config = dict(
    hidden_size=256,
    num_key_value_heads=4,
    vocab_size=8192,
    norm_eps=1e-05,
    attn_scale=0.0884,
    tie_word_embeddings=True,
    init='normal',
    init_std_o=0.00332,
    init_std_up=0.0215,
    beta1=0.9,
    weight_decay=0.05,
    max_seq_len=512,
    max_steps=15156,
    dataset='wikipedia_en',
)
Each number is 50 + 15 x the weight over the matrix's rms, rounded and kept within 0 to 99. Layers, rows and columns count from 0.

# layer 16 MLP up, 1024x256, rms 0.0852, rows 540-567, columns 0-127
48 33 56 13 16 56 61 22 27 35 45 45 57 73 48 42 43 44 42 43 45 44 47 54 53 74 37 81 59 48 53 62 65 49 46 58 64 44 81 52 37 41 37 50 35 40 88 39 71 57 60 52 69 48 52 57 69 41 34 62 64 62 53 55 72 48 26 39 47 45 56 42 45 59 57 62 52 64 81 29 40 55 32 74 70 65 36 44 41 99 56 67 53 67 62 42 56 75 50 44 06 07 61 52 67 30 44 68 52 47 47 30 60 27 45 57 50 68 35 49 59 28 42 60 63 53 63 67
69 76 45 35 24 65 60 59 44 60 44 58 63 51 28 55 69 48 54 68 52 48 48 27 28 32 31 68 39 59 79 42 46 48 31 49 70 70 42 35 51 45 42 54 59 53 68 50 37 62 71 52 50 90 64 56 57 26 38 33 54 50 53 58 33 33 38 59 36 48 30 67 50 44 62 46 51 31 50 58 43 73 36 56 77 46 46 46 43 63 56 65 55 43 34 62 75 58 23 39 44 41 55 51 60 70 56 59 75 31 42 74 46 46 63 54 39 51 50 63 43 70 67 58 72 71 46 53
38 60 39 79 27 64 48 37 53 58 56 46 36 46 49 31 61 64 43 25 29 41 61 56 67 36 25 52 67 52 76 52 53 44 55 42 43 63 70 43 65 32 00 41 44 62 68 39 52 54 56 65 50 42 35 39 42 52 47 56 42 47 47 43 31 79 52 18 47 57 19 77 39 60 53 93 34 55 37 39 34 40 39 47 45 53 68 48 33 36 45 75 45 56 52 69 68 43 63 32 32 49 44 75 38 42 66 57 53 41 25 37 71 52 39 26 60 26 62 73 58 67 31 39 67 58 71 65
53 67 52 57 52 25 56 14 59 27 46 72 55 90 38 74 32 58 42 42 63 72 54 47 44 43 35 49 60 28 46 75 47 56 44 39 55 31 70 71 44 32 28 19 62 60 81 53 25 62 36 37 54 51 53 52 46 55 25 47 41 52 70 47 49 89 27 40 67 85 33 75 40 46 48 62 68 39 13 34 72 64 40 49 39 79 58 63 37 61 51 65 48 59 47 58 31 56 55 49 34 43 61 64 66 70 58 49 74 44 40 63 46 56 33 48 29 38 65 43 54 17 62 20 33 49 51 28
44 69 58 54 35 68 48 55 65 72 49 52 73 24 78 37 56 48 36 80 50 40 66 51 25 60 53 60 42 30 65 30 61 51 78 67 60 27 53 37 38 70 54 24 43 34 51 65 68 57 44 68 39 63 73 62 51 32 38 39 68 44 52 53 46 48 37 67 16 38 40 54 37 67 41 68 23 45 45 65 51 52 51 34 34 65 62 67 81 13 37 34 50 53 65 62 51 65 90 34 65 57 65 36 35 39 42 67 50 68 46 60 76 35 27 48 60 60 44 31 53 49 63 47 33 28 18 78
49 28 44 81 48 33 29 39 38 44 55 47 45 32 59 36 44 60 42 28 46 50 49 58 67 59 28 45 62 26 46 60 61 60 31 62 57 35 69 44 38 63 34 77 47 59 42 57 42 62 76 70 57 37 45 53 20 56 56 51 65 40 34 39 56 83 49 57 79 41 18 29 44 22 53 51 65 50 38 34 51 68 85 34 46 92 87 54 33 46 33 75 71 09 39 76 56 79 34 34 39 64 43 50 11 79 04 54 64 68 75 57 49 48 61 48 42 60 28 66 81 71 63 42 39 46 52 69
67 67 49 63 58 54 62 60 47 39 83 55 76 44 26 44 36 54 54 34 35 56 72 28 49 46 45 50 48 41 65 44 48 53 17 74 26 43 77 33 54 42 71 61 55 72 55 47 49 49 42 45 29 46 74 15 51 48 64 38 59 71 61 55 33 49 48 52 60 57 52 57 40 52 43 29 58 58 34 74 74 82 25 69 69 61 44 34 55 94 25 75 40 36 39 35 82 66 67 67 50 64 47 35 80 66 65 44 57 16 48 66 46 55 63 41 38 50 30 55 19 44 47 51 53 48 59 85
92 45 32 41 55 57 61 36 54 65 75 44 22 25 70 25 69 45 65 23 13 60 32 61 56 66 45 57 41 49 62 48 57 30 53 38 26 69 78 26 59 35 41 05 41 87 53 35 82 42 45 55 60 54 40 63 36 06 40 66 48 39 45 36 34 64 62 45 62 49 61 60 64 58 35 49 45 35 45 72 61 49 41 40 56 50 51 36 52 26 36 48 62 45 47 36 54 59 71 58 58 35 47 68 61 60 60 44 61 62 28 43 64 32 39 34 61 76 36 61 67 77 45 34 80 27 41 27
73 57 45 63 59 52 44 34 63 32 62 61 51 59 43 45 44 57 47 74 61 63 49 57 38 38 30 55 48 00 80 42 82 51 21 31 77 51 51 75 41 39 41 60 83 60 65 32 60 55 41 23 43 67 76 34 62 43 39 46 63 37 74 59 44 60 55 66 52 56 47 38 37 55 64 23 77 84 53 59 32 59 62 36 57 61 67 50 09 76 62 84 69 35 25 54 40 53 55 26 49 38 46 57 57 60 51 49 49 51 57 56 29 67 34 44 39 29 54 45 82 62 30 40 50 34 39 72
53 38 60 30 39 93 48 71 63 39 69 46 86 49 50 48 58 38 61 19 45 26 26 53 46 56 45 41 40 22 33 35 42 40 59 66 52 47 65 45 55 47 80 58 51 52 61 36 30 68 47 45 66 78 69 93 66 55 56 61 45 62 45 58 76 67 49 54 63 70 55 35 55 63 57 63 21 45 47 51 45 72 37 35 51 67 58 51 53 59 56 50 66 50 49 52 64 62 85 39 36 38 42 33 26 17 46 55 46 50 77 22 61 34 58 28 55 52 42 71 56 26 56 27 52 56 60 52
43 40 36 47 50 64 50 63 61 45 57 66 55 42 12 50 45 36 36 47 38 47 46 42 45 46 63 34 61 48 44 30 37 41 63 41 49 64 48 54 28 47 61 47 42 80 81 48 09 56 52 69 64 70 54 37 53 44 49 47 52 56 14 35 59 53 64 49 55 57 47 45 45 39 40 41 64 68 82 70 45 42 56 49 50 70 34 49 37 58 40 41 53 27 52 52 48 51 61 51 40 48 70 59 56 58 55 34 47 58 41 52 48 53 53 16 58 53 20 57 51 66 54 65 47 76 62 33
44 62 56 61 56 51 71 58 76 49 86 74 75 58 52 60 43 53 48 63 45 63 57 51 68 29 53 40 59 45 40 65 36 42 20 83 39 62 33 59 42 75 78 46 63 73 47 56 73 54 64 65 65 34 79 39 75 42 43 28 68 43 48 75 66 53 51 50 67 65 28 59 44 65 59 48 41 62 43 47 60 58 41 42 55 65 34 15 51 47 45 43 67 53 05 46 63 56 45 46 26 64 52 39 53 48 79 30 55 38 47 29 32 48 38 62 18 68 53 63 67 41 54 22 47 55 57 54
76 48 65 46 32 61 47 47 81 55 48 61 80 40 53 62 47 77 53 58 17 55 51 57 75 47 29 52 71 49 48 53 46 52 17 69 50 52 54 64 54 24 32 44 54 43 43 51 61 13 52 47 31 39 82 68 37 36 27 63 72 50 29 58 39 42 59 55 58 50 64 35 49 39 47 42 44 59 66 57 78 53 45 24 52 27 66 57 49 55 43 70 53 32 70 27 60 85 33 46 12 53 58 60 23 60 54 62 47 55 50 69 43 87 42 50 45 72 24 40 51 32 52 49 55 31 65 40
47 44 38 22 29 48 71 59 25 57 72 30 38 46 66 51 83 76 57 38 35 42 67 37 60 28 42 49 41 43 71 51 56 58 28 45 53 55 52 25 48 37 48 27 62 77 86 32 34 32 42 23 91 65 55 68 46 48 22 67 55 47 54 34 48 49 66 43 41 41 37 60 50 49 79 32 48 73 41 31 47 59 28 30 63 53 70 43 73 53 51 46 71 46 53 67 53 42 33 44 14 44 53 39 66 40 67 53 67 42 66 50 75 13 41 50 39 39 36 31 58 58 43 36 40 63 65 28
48 62 24 56 22 40 49 60 45 69 38 10 39 78 48 68 63 86 27 69 45 54 55 60 29 62 02 65 48 23 66 67 70 43 14 51 39 65 88 63 33 43 61 41 46 58 99 39 61 55 69 31 63 73 55 10 33 66 74 56 61 62 57 45 58 22 31 35 68 42 25 57 41 62 48 40 62 45 63 18 40 45 65 72 63 88 55 48 51 65 45 44 60 58 36 47 25 57 39 10 51 49 60 69 43 45 24 61 43 62 58 57 55 44 30 62 38 42 61 39 71 40 21 46 66 72 58 47
57 82 46 36 52 48 53 31 48 27 44 23 58 48 44 45 28 77 33 51 39 58 50 35 41 56 45 31 22 43 61 78 64 28 64 74 61 29 61 19 44 49 51 56 36 54 58 34 66 67 41 38 66 75 49 40 50 48 45 73 48 24 48 17 54 64 31 96 66 50 63 48 44 60 38 63 36 47 54 52 48 36 80 41 54 80 68 61 70 50 64 56 77 69 43 52 52 77 72 56 51 89 40 60 68 47 33 63 49 52 55 43 48 68 56 44 40 49 64 39 76 68 39 64 31 37 58 55
76 82 28 69 47 49 43 63 47 22 64 53 77 67 49 72 42 44 33 41 37 47 44 36 19 68 56 63 67 29 50 45 54 43 45 65 54 39 51 59 38 41 89 49 48 49 68 34 39 59 32 72 64 64 48 70 26 44 55 65 81 42 31 49 72 52 46 36 46 71 66 47 18 49 77 52 63 68 25 69 31 63 50 31 76 69 55 76 54 42 39 89 47 60 35 32 82 92 19 43 41 71 37 52 63 64 76 50 95 53 47 28 44 54 33 49 51 37 54 60 65 56 13 20 64 74 51 22
50 49 67 47 53 25 40 58 69 63 51 28 52 65 28 62 41 53 31 44 45 56 62 59 27 54 57 39 45 52 88 77 64 52 75 20 23 50 72 46 31 48 41 54 55 53 66 59 55 66 45 45 28 56 37 57 45 46 58 59 55 50 71 27 11 34 23 67 63 67 51 53 53 65 59 66 63 15 52 60 17 46 57 48 46 57 57 33 23 45 57 63 39 33 58 46 47 59 51 48 57 38 64 69 25 50 49 42 58 41 65 65 51 52 51 47 43 42 54 44 72 32 67 52 62 52 32 43
47 32 47 70 54 42 49 53 31 67 44 63 85 65 26 77 37 77 51 71 68 56 44 51 26 63 44 63 59 47 41 57 53 60 63 79 67 48 45 38 61 55 57 48 70 42 60 49 64 30 72 40 17 52 61 61 56 72 59 49 66 65 54 34 49 65 54 72 47 46 43 35 53 43 72 60 48 51 45 65 55 33 48 65 55 48 78 27 40 40 33 54 44 52 65 49 38 62 44 51 67 65 49 24 67 46 44 45 67 49 88 37 45 41 49 38 10 35 42 10 34 46 59 37 67 88 37 58
51 62 34 49 42 48 56 58 65 29 76 61 43 32 43 44 54 60 39 45 25 41 43 59 63 65 52 52 66 48 78 64 54 44 23 57 71 42 44 64 53 37 64 79 34 50 41 51 56 43 28 56 46 96 52 40 61 44 38 34 66 61 61 74 44 73 56 57 38 76 51 64 38 45 47 65 51 45 27 61 40 61 71 47 39 37 53 47 48 58 65 63 35 44 40 69 48 73 38 52 25 69 53 58 69 39 53 46 15 48 52 55 39 68 41 55 46 46 76 50 64 47 43 57 40 57 57 42
82 30 69 54 15 64 49 71 58 51 75 67 44 47 34 38 52 53 70 51 56 20 25 36 51 37 46 30 40 42 70 59 67 16 45 39 53 67 79 31 69 63 36 44 76 64 60 69 57 62 74 51 75 58 87 54 14 33 35 58 42 62 40 50 60 64 60 41 50 31 72 30 48 43 67 54 82 28 38 64 34 39 34 55 37 48 22 40 54 43 30 49 50 58 33 28 40 17 43 70 65 53 32 51 30 39 72 64 55 46 63 06 66 44 52 85 46 45 38 66 59 51 63 66 58 35 32 54
24 50 74 57 63 37 47 33 34 49 48 44 72 51 44 52 50 67 56 52 36 67 33 49 44 09 66 54 28 62 58 37 46 30 32 45 42 30 52 34 71 45 36 90 47 50 48 65 54 53 54 33 41 40 57 68 66 53 24 50 63 51 58 43 54 34 66 62 53 87 26 61 47 35 73 55 67 33 45 58 65 39 65 72 42 62 81 30 37 91 36 43 48 61 50 64 45 53 55 50 71 53 56 53 15 47 73 28 66 56 74 43 23 28 44 52 20 51 57 47 48 49 42 20 78 58 57 35
66 58 37 43 47 43 41 48 52 47 55 58 75 80 65 45 39 51 58 51 53 57 33 56 47 29 50 39 61 54 66 92 60 51 45 47 44 55 33 37 89 91 29 37 46 37 37 39 33 47 60 23 51 67 40 56 36 64 31 56 26 95 54 33 51 53 66 63 39 50 53 63 61 54 62 48 45 55 60 63 45 72 65 82 31 62 48 54 58 40 44 51 58 40 46 50 47 61 46 66 57 47 59 55 38 64 55 44 67 53 65 57 47 52 26 48 32 48 31 70 50 42 67 43 40 41 49 53
62 50 44 61 65 68 61 57 54 45 43 13 29 39 46 52 79 51 73 70 51 65 55 34 60 47 45 33 67 47 53 56 55 44 55 49 65 32 69 54 53 39 98 55 41 32 21 58 80 44 83 41 64 40 55 53 54 42 24 99 83 31 56 51 43 55 29 54 47 59 67 49 28 58 64 71 44 57 30 44 32 49 26 69 37 68 72 39 52 65 34 55 30 41 63 60 77 71 53 56 49 31 50 61 53 31 48 62 50 24 52 48 92 60 63 34 45 68 20 60 78 44 40 43 71 48 52 60
39 51 42 39 40 59 65 16 57 45 37 26 66 65 33 43 32 55 49 45 41 62 53 62 63 16 58 62 45 45 66 65 50 32 44 53 53 42 48 69 78 51 44 62 50 47 63 51 57 41 66 23 46 67 82 57 60 53 35 41 58 61 53 54 48 51 54 22 52 70 34 78 36 50 52 63 57 31 35 81 74 60 68 51 51 56 54 40 31 45 46 39 46 29 59 62 43 35 65 43 24 59 66 37 27 79 50 53 64 43 44 38 42 53 49 56 46 66 63 52 50 56 45 50 50 35 65 59
65 36 54 46 83 45 35 33 41 53 56 53 59 73 47 58 35 45 38 41 28 58 48 41 51 49 33 51 64 54 38 80 40 33 54 44 42 45 56 49 33 72 62 40 58 57 62 36 43 62 57 20 53 42 39 43 22 57 45 63 42 62 57 47 45 36 52 59 50 58 65 61 51 36 95 46 16 35 73 25 67 58 37 43 44 76 74 41 85 42 54 58 78 46 77 60 38 38 36 31 49 31 54 37 55 45 60 48 44 40 48 43 44 63 71 57 32 64 36 33 63 47 57 47 23 57 78 26
49 52 67 30 28 59 14 69 61 36 60 46 60 50 50 37 65 34 55 58 34 27 47 46 39 79 51 63 46 62 49 32 50 41 47 55 25 79 45 63 51 78 69 43 46 27 46 32 74 52 42 36 53 44 60 78 67 44 44 54 61 42 58 53 60 39 84 78 56 60 73 52 33 53 53 47 23 45 47 46 66 50 31 57 40 49 49 08 29 42 62 32 36 41 48 41 40 42 74 43 60 42 99 42 49 49 48 54 57 66 53 57 59 56 20 51 46 75 64 59 41 51 42 32 66 42 78 51
44 68 49 23 69 59 36 42 51 32 66 46 75 33 58 63 49 45 51 40 07 70 44 52 71 54 62 38 53 27 63 49 58 50 48 33 49 65 69 34 41 71 32 57 64 62 43 75 48 65 76 52 47 85 35 63 56 54 45 60 52 55 70 47 60 55 48 34 62 39 14 43 42 48 51 49 51 57 45 29 43 42 67 35 17 58 84 02 36 55 22 55 53 42 42 27 47 69 48 96 65 65 73 23 52 51 43 52 61 28 68 28 35 41 47 21 27 54 60 40 31 57 43 62 23 44 70 57
# layer 16 MLP down (transposed), 1024x256, rms 0.0831, rows 540-566, columns 0-127
50 41 51 78 56 20 57 63 87 41 51 69 51 57 48 51 53 29 46 47 26 18 71 54 38 37 55 41 48 78 75 39 52 68 65 47 39 39 53 56 56 44 58 49 26 78 36 38 36 56 62 33 54 75 56 44 53 53 50 23 40 53 56 27 34 44 55 61 58 45 49 56 47 62 44 53 45 25 31 61 53 61 50 57 35 29 50 45 17 45 49 30 52 32 60 52 16 69 36 46 73 55 67 47 43 59 27 52 50 46 51 53 46 44 40 41 27 41 56 43 47 75 47 34 51 61 65 25
45 37 44 62 51 36 41 45 53 56 59 42 38 65 50 49 39 68 38 36 41 59 43 64 56 59 44 46 59 57 25 52 60 54 48 52 50 57 43 44 65 51 59 43 77 41 44 42 46 39 41 38 68 37 66 42 58 47 64 57 34 48 37 31 63 62 47 43 76 24 48 58 44 71 47 54 47 46 43 43 44 57 29 37 30 48 35 67 50 49 60 32 55 53 51 50 26 47 59 69 44 45 57 32 39 52 46 55 47 78 59 45 41 56 50 32 40 43 56 31 41 68 48 40 49 40 34 74
71 61 62 32 37 59 58 48 60 42 34 42 39 52 58 64 63 37 53 62 37 20 66 50 59 24 66 57 43 53 38 58 42 57 63 39 71 46 37 57 55 50 80 52 47 50 58 48 59 53 51 30 48 43 61 70 40 50 56 51 60 40 38 37 47 46 62 33 55 31 60 30 79 76 29 66 48 30 65 16 12 30 79 75 40 58 69 58 36 65 45 46 48 63 55 53 23 74 57 58 46 54 52 56 68 39 64 59 52 19 51 21 27 43 45 57 37 64 56 70 90 53 58 58 71 40 25 44
35 50 51 43 69 45 12 69 42 62 75 54 58 45 56 37 26 41 30 40 26 61 47 58 47 66 37 42 63 65 33 44 62 51 55 61 37 55 51 27 39 74 53 62 73 36 27 54 75 41 55 64 34 45 50 50 40 41 79 67 36 36 43 67 49 31 64 50 38 61 72 16 69 66 44 50 16 55 63 32 66 54 67 50 55 51 60 50 55 40 47 53 54 13 62 54 65 53 79 41 50 79 34 34 56 41 46 73 57 79 39 39 60 56 47 48 77 73 36 65 34 67 61 59 61 38 35 55
53 56 21 25 60 85 27 44 48 70 39 60 50 27 49 42 45 57 70 40 63 23 59 46 07 63 73 35 47 50 18 62 56 61 41 60 63 54 51 54 60 65 45 48 50 47 64 40 56 72 30 44 78 36 49 35 57 65 63 36 57 56 47 49 25 38 32 48 58 43 61 60 53 32 44 34 69 80 53 42 21 26 50 78 33 54 30 21 52 80 41 65 65 53 55 32 66 36 58 39 50 61 64 58 75 67 50 37 19 39 17 19 17 74 24 30 36 44 34 57 55 28 76 61 43 55 43 38
45 36 68 43 65 34 40 29 26 42 43 47 52 77 76 53 39 55 46 40 67 63 55 45 35 74 24 34 48 56 59 70 47 64 37 43 44 60 43 41 42 65 50 56 45 36 18 38 75 33 26 48 33 45 21 15 13 62 67 73 00 52 42 58 46 43 34 55 82 55 46 54 60 51 79 33 59 45 54 50 17 67 40 45 46 73 41 42 45 55 46 70 38 68 29 57 46 63 64 85 35 67 48 58 55 86 64 12 73 24 58 51 31 63 59 39 33 74 38 53 35 58 53 63 00 50 37 77
55 62 60 29 47 50 67 57 61 31 60 49 42 36 31 36 37 24 73 18 66 66 21 74 65 44 61 49 57 40 48 69 44 68 37 41 71 69 57 61 55 62 75 35 75 25 38 34 54 56 64 52 53 45 44 57 37 62 59 34 56 25 48 62 72 68 56 49 34 31 49 28 68 61 45 63 55 57 59 41 75 39 67 37 49 31 29 51 20 52 47 67 63 41 78 54 24 31 53 43 40 52 31 32 20 67 32 41 43 48 43 64 30 63 42 88 42 63 51 67 50 60 43 40 15 39 70 42
36 39 55 27 39 60 40 56 63 40 67 54 48 50 38 64 29 54 50 34 50 54 49 37 69 31 25 44 35 47 56 54 38 52 31 46 53 65 40 32 85 62 55 44 68 42 60 69 18 60 47 45 56 52 53 78 57 63 72 56 52 55 18 54 37 45 43 26 62 61 43 27 48 51 53 59 74 69 46 72 50 31 66 57 28 47 58 38 55 74 54 54 51 54 55 50 06 55 46 37 55 59 38 25 26 67 54 73 61 22 63 46 79 39 48 78 61 51 42 44 30 40 63 45 15 68 58 62
49 61 62 67 45 25 80 48 23 41 38 37 76 60 54 74 42 37 54 31 55 71 78 62 48 95 62 39 60 60 34 34 62 67 45 47 49 64 68 63 26 47 32 76 66 53 52 19 45 52 25 83 10 55 58 77 46 34 68 59 61 54 60 31 72 44 64 57 38 39 43 47 38 44 66 41 31 43 44 43 60 53 68 30 28 88 42 40 53 48 54 38 24 53 45 57 44 46 59 38 51 62 68 67 29 40 45 39 23 50 52 75 51 61 57 55 57 34 42 35 71 47 28 43 36 55 56 45
97 12 66 37 55 25 55 61 70 56 55 37 22 58 71 54 66 45 35 63 45 15 53 36 50 31 43 48 63 76 33 25 40 55 64 66 51 43 72 25 38 67 61 82 43 56 50 15 55 46 40 61 41 42 49 52 40 46 49 67 28 45 56 61 43 30 75 68 37 48 56 32 46 59 33 53 79 60 29 68 31 60 26 75 56 55 51 41 35 28 46 37 48 28 73 47 55 82 63 59 48 59 65 26 36 40 46 72 24 24 53 79 73 38 34 42 28 61 66 61 59 74 57 61 24 83 67 39
57 44 55 62 52 42 64 45 37 53 48 38 60 60 43 54 62 51 60 55 66 52 56 70 34 41 54 61 31 45 58 62 69 60 50 30 53 66 51 36 67 61 59 52 39 41 35 46 56 58 62 31 30 62 57 35 27 43 50 47 45 40 69 60 37 48 61 59 28 47 36 52 37 73 52 79 62 51 48 60 49 40 55 53 49 34 45 37 30 51 74 57 31 47 57 31 42 65 39 41 55 39 46 49 48 51 50 58 53 44 59 52 45 37 59 85 39 21 66 34 49 49 42 41 69 49 55 53
60 55 74 43 75 51 50 52 59 40 51 30 48 69 44 48 82 57 40 52 75 50 57 51 32 68 71 60 67 26 55 45 06 48 24 51 43 40 40 55 34 52 49 48 45 69 59 53 16 26 38 52 57 39 20 20 69 57 33 57 59 46 56 62 54 66 66 48 46 60 39 62 51 45 34 64 66 53 53 64 50 53 59 53 64 53 43 60 63 53 60 40 47 40 43 48 47 50 42 34 79 44 58 30 76 59 40 00 70 80 53 49 42 53 51 60 50 74 52 41 60 53 42 55 63 42 56 65
48 25 65 52 72 40 13 78 57 61 42 65 39 79 78 39 63 61 33 62 45 21 92 50 73 39 53 74 28 32 50 52 33 43 26 27 64 43 28 55 46 42 63 50 62 44 31 48 59 48 63 58 58 31 42 62 50 52 47 36 30 39 19 46 12 37 44 34 40 57 45 71 40 49 35 41 73 57 27 60 87 62 23 71 80 59 59 65 53 38 64 47 38 55 33 59 44 48 45 32 29 36 29 67 58 30 55 68 62 62 52 81 47 53 37 35 50 31 64 70 55 79 40 58 74 55 62 47
46 41 50 48 61 60 28 38 50 50 76 50 82 61 83 44 69 35 41 38 59 38 57 58 51 48 57 40 38 32 57 54 25 78 34 42 58 32 40 42 67 45 56 32 31 51 45 31 37 70 46 33 58 59 18 51 56 40 65 27 68 53 55 51 32 53 69 65 15 40 38 67 56 27 55 56 45 56 48 59 46 36 68 49 38 72 62 32 71 24 23 48 59 24 33 66 19 68 63 43 41 48 99 65 51 56 41 82 57 85 38 66 82 50 67 47 28 26 54 37 42 50 53 48 34 50 71 33
72 50 28 46 33 39 75 62 46 36 61 25 59 39 68 53 57 45 62 62 42 37 58 39 35 78 48 54 42 60 40 79 22 59 39 47 54 58 60 08 68 41 49 29 19 33 90 35 41 51 69 11 56 97 11 30 34 44 62 64 47 46 48 31 64 56 69 67 70 46 09 69 56 33 48 35 62 56 64 36 53 41 64 60 47 82 68 46 56 65 50 39 51 55 60 28 31 98 54 44 68 41 76 84 72 50 37 99 63 35 58 50 57 46 38 77 49 64 51 70 37 27 33 30 63 45 40 25
48 35 60 58 72 61 61 48 57 47 44 55 53 53 50 52 22 37 32 39 42 48 42 74 53 47 57 45 57 56 45 43 77 65 55 61 47 31 49 76 44 63 30 57 59 29 25 34 57 61 35 50 68 34 80 64 66 69 43 72 58 54 41 48 67 56 32 15 67 55 36 54 50 59 46 46 64 27 53 59 84 50 55 80 60 38 49 56 51 50 45 35 44 31 18 54 39 61 50 38 42 23 00 66 32 68 39 59 42 41 50 72 26 65 57 50 44 11 45 76 48 47 52 58 55 41 49 80
67 48 37 41 44 41 73 26 69 36 44 65 22 85 52 52 45 58 55 51 73 43 51 39 46 36 21 32 63 50 25 64 53 64 45 10 83 55 52 81 62 43 70 57 54 52 44 65 52 62 56 25 35 47 53 49 53 34 31 51 84 30 56 33 69 92 57 76 85 67 26 71 48 61 38 70 56 44 62 45 55 44 32 61 68 70 16 61 68 53 40 40 55 35 54 63 20 47 40 46 39 41 33 41 54 27 51 00 53 42 49 49 67 47 51 45 39 56 74 17 62 46 51 57 36 48 62 51
70 51 54 45 62 32 39 29 43 54 20 63 49 35 66 42 34 49 53 58 56 53 58 71 47 52 72 73 40 31 60 51 44 50 46 45 77 47 80 46 53 45 59 69 67 44 36 35 45 44 43 71 46 40 52 45 30 35 51 48 43 72 53 50 62 62 45 30 35 67 46 46 29 37 15 33 48 43 33 75 78 46 36 41 43 66 49 43 59 50 46 57 39 50 58 43 59 41 64 51 61 76 72 41 36 49 69 31 41 49 32 54 50 26 72 50 63 66 57 33 40 73 32 58 28 45 72 55
56 34 54 39 73 34 86 61 86 33 54 24 36 52 50 46 62 45 43 37 43 42 48 57 61 52 26 61 31 88 58 41 59 41 29 15 25 69 32 75 53 50 71 49 19 47 43 42 36 57 33 46 40 36 59 29 46 71 66 49 48 22 31 62 50 59 28 39 65 74 42 32 75 41 64 42 75 43 58 59 51 31 21 74 45 51 48 54 60 46 40 67 53 37 54 31 59 46 43 52 48 34 41 81 65 58 33 47 50 51 33 58 50 50 53 55 54 35 56 53 53 45 57 41 44 49 40 69
42 45 54 78 81 64 47 38 52 65 45 38 42 40 51 59 69 40 58 49 48 73 83 38 46 51 49 44 35 37 36 44 47 58 63 28 23 40 54 55 77 51 52 38 65 72 60 57 37 51 75 45 40 24 52 65 50 50 52 25 34 54 56 29 67 35 32 67 63 53 34 40 49 49 44 37 72 58 42 51 64 45 56 43 60 54 39 47 65 58 52 45 60 44 46 47 47 35 51 31 73 32 53 64 31 52 39 28 54 48 80 55 47 49 52 30 58 63 28 42 39 52 50 37 62 54 44 28
44 72 46 19 96 41 49 39 37 53 36 62 15 41 46 61 68 61 52 45 46 62 47 58 48 49 34 50 33 67 57 75 49 69 39 39 55 49 58 41 56 42 64 49 60 30 70 31 50 29 49 82 26 38 35 49 69 44 51 71 28 63 74 46 35 51 42 68 76 51 46 60 54 72 26 38 33 38 89 17 37 51 52 48 43 60 53 43 56 69 74 42 43 73 50 78 34 42 48 50 42 51 31 43 54 69 51 62 70 60 28 63 59 66 36 24 50 65 56 30 43 41 27 52 62 45 60 67
32 62 54 64 31 57 47 49 64 49 51 23 47 40 64 68 40 38 31 32 59 47 58 60 66 42 42 28 47 64 47 71 20 39 53 36 47 79 26 43 64 47 46 55 46 41 67 48 43 61 38 53 54 37 48 54 63 72 79 61 31 45 54 51 41 50 72 51 49 44 34 58 65 46 41 57 57 60 41 52 76 61 50 41 60 35 45 42 69 42 27 67 66 66 48 59 67 47 35 50 40 61 39 37 42 46 37 20 61 54 69 66 45 50 35 65 69 31 68 64 66 53 53 63 38 30 39 41
48 57 42 41 51 47 45 67 39 29 33 38 53 60 51 66 30 34 62 24 41 47 47 67 18 65 51 71 52 47 41 31 64 51 47 36 64 52 75 60 27 48 67 36 23 42 58 30 50 83 83 58 66 63 32 52 45 84 46 31 84 45 49 83 45 55 63 53 68 38 56 34 34 34 60 67 46 53 66 61 65 45 36 41 51 64 24 69 60 92 60 38 32 55 32 62 49 35 60 62 48 45 53 46 72 50 57 53 41 60 37 62 42 69 64 34 55 79 51 27 65 52 20 43 66 38 52 40
56 77 48 77 28 65 45 53 61 40 67 60 45 62 52 35 47 55 46 61 42 86 65 32 46 56 51 50 59 43 24 32 22 60 48 38 65 57 44 48 69 51 30 73 66 15 66 55 50 36 37 48 35 41 28 49 48 54 46 80 49 58 37 64 46 64 76 40 52 34 48 47 48 62 40 00 53 27 43 32 87 45 48 44 44 32 52 42 79 41 49 47 38 58 32 38 68 33 57 37 26 37 48 40 39 53 28 24 64 64 63 77 64 50 63 74 28 59 64 37 66 69 50 28 76 66 41 40
57 24 63 54 38 57 36 54 49 37 30 54 51 47 52 40 62 48 76 59 54 35 46 48 65 45 33 48 67 56 28 56 50 53 56 46 57 52 32 60 80 50 55 57 31 46 57 44 74 50 46 42 25 38 39 23 66 45 63 49 45 31 42 74 45 46 70 49 73 47 52 88 66 54 41 63 43 37 54 44 60 26 52 65 30 67 50 18 46 26 75 45 61 47 42 39 17 48 49 43 48 45 59 55 47 38 55 31 55 57 43 40 52 39 69 55 38 59 58 69 37 25 56 32 90 62 46 45
36 58 56 72 51 55 46 60 54 39 60 53 40 56 83 04 44 69 54 14 45 57 77 56 52 59 54 61 43 61 80 51 30 83 36 36 56 54 52 37 46 49 41 78 48 26 61 59 56 42 51 75 36 35 49 68 52 62 53 52 45 36 62 45 45 48 54 60 35 51 39 27 47 82 31 57 68 27 33 81 63 59 58 50 58 26 64 47 60 40 54 47 41 64 43 52 62 51 47 34 22 26 38 28 62 64 58 43 89 23 53 29 52 48 47 52 48 37 54 92 70 40 27 45 73 55 21 53
42 57 44 57 38 71 53 44 45 26 70 83 40 64 33 61 60 55 55 35 67 58 59 59 43 21 53 62 50 53 62 70 46 49 52 52 62 35 73 46 50 58 46 30 20 45 62 40 47 43 53 63 72 45 35 37 09 45 45 58 43 50 34 52 35 55 27 53 42 30 64 35 61 45 42 54 78 47 34 51 34 64 49 52 62 54 54 62 37 44 70 83 49 60 56 45 65 58 50 59 37 59 00 54 52 26 64 55 49 48 55 37 61 47 69 31 51 40 52 36 63 45 58 51 33 26 61 34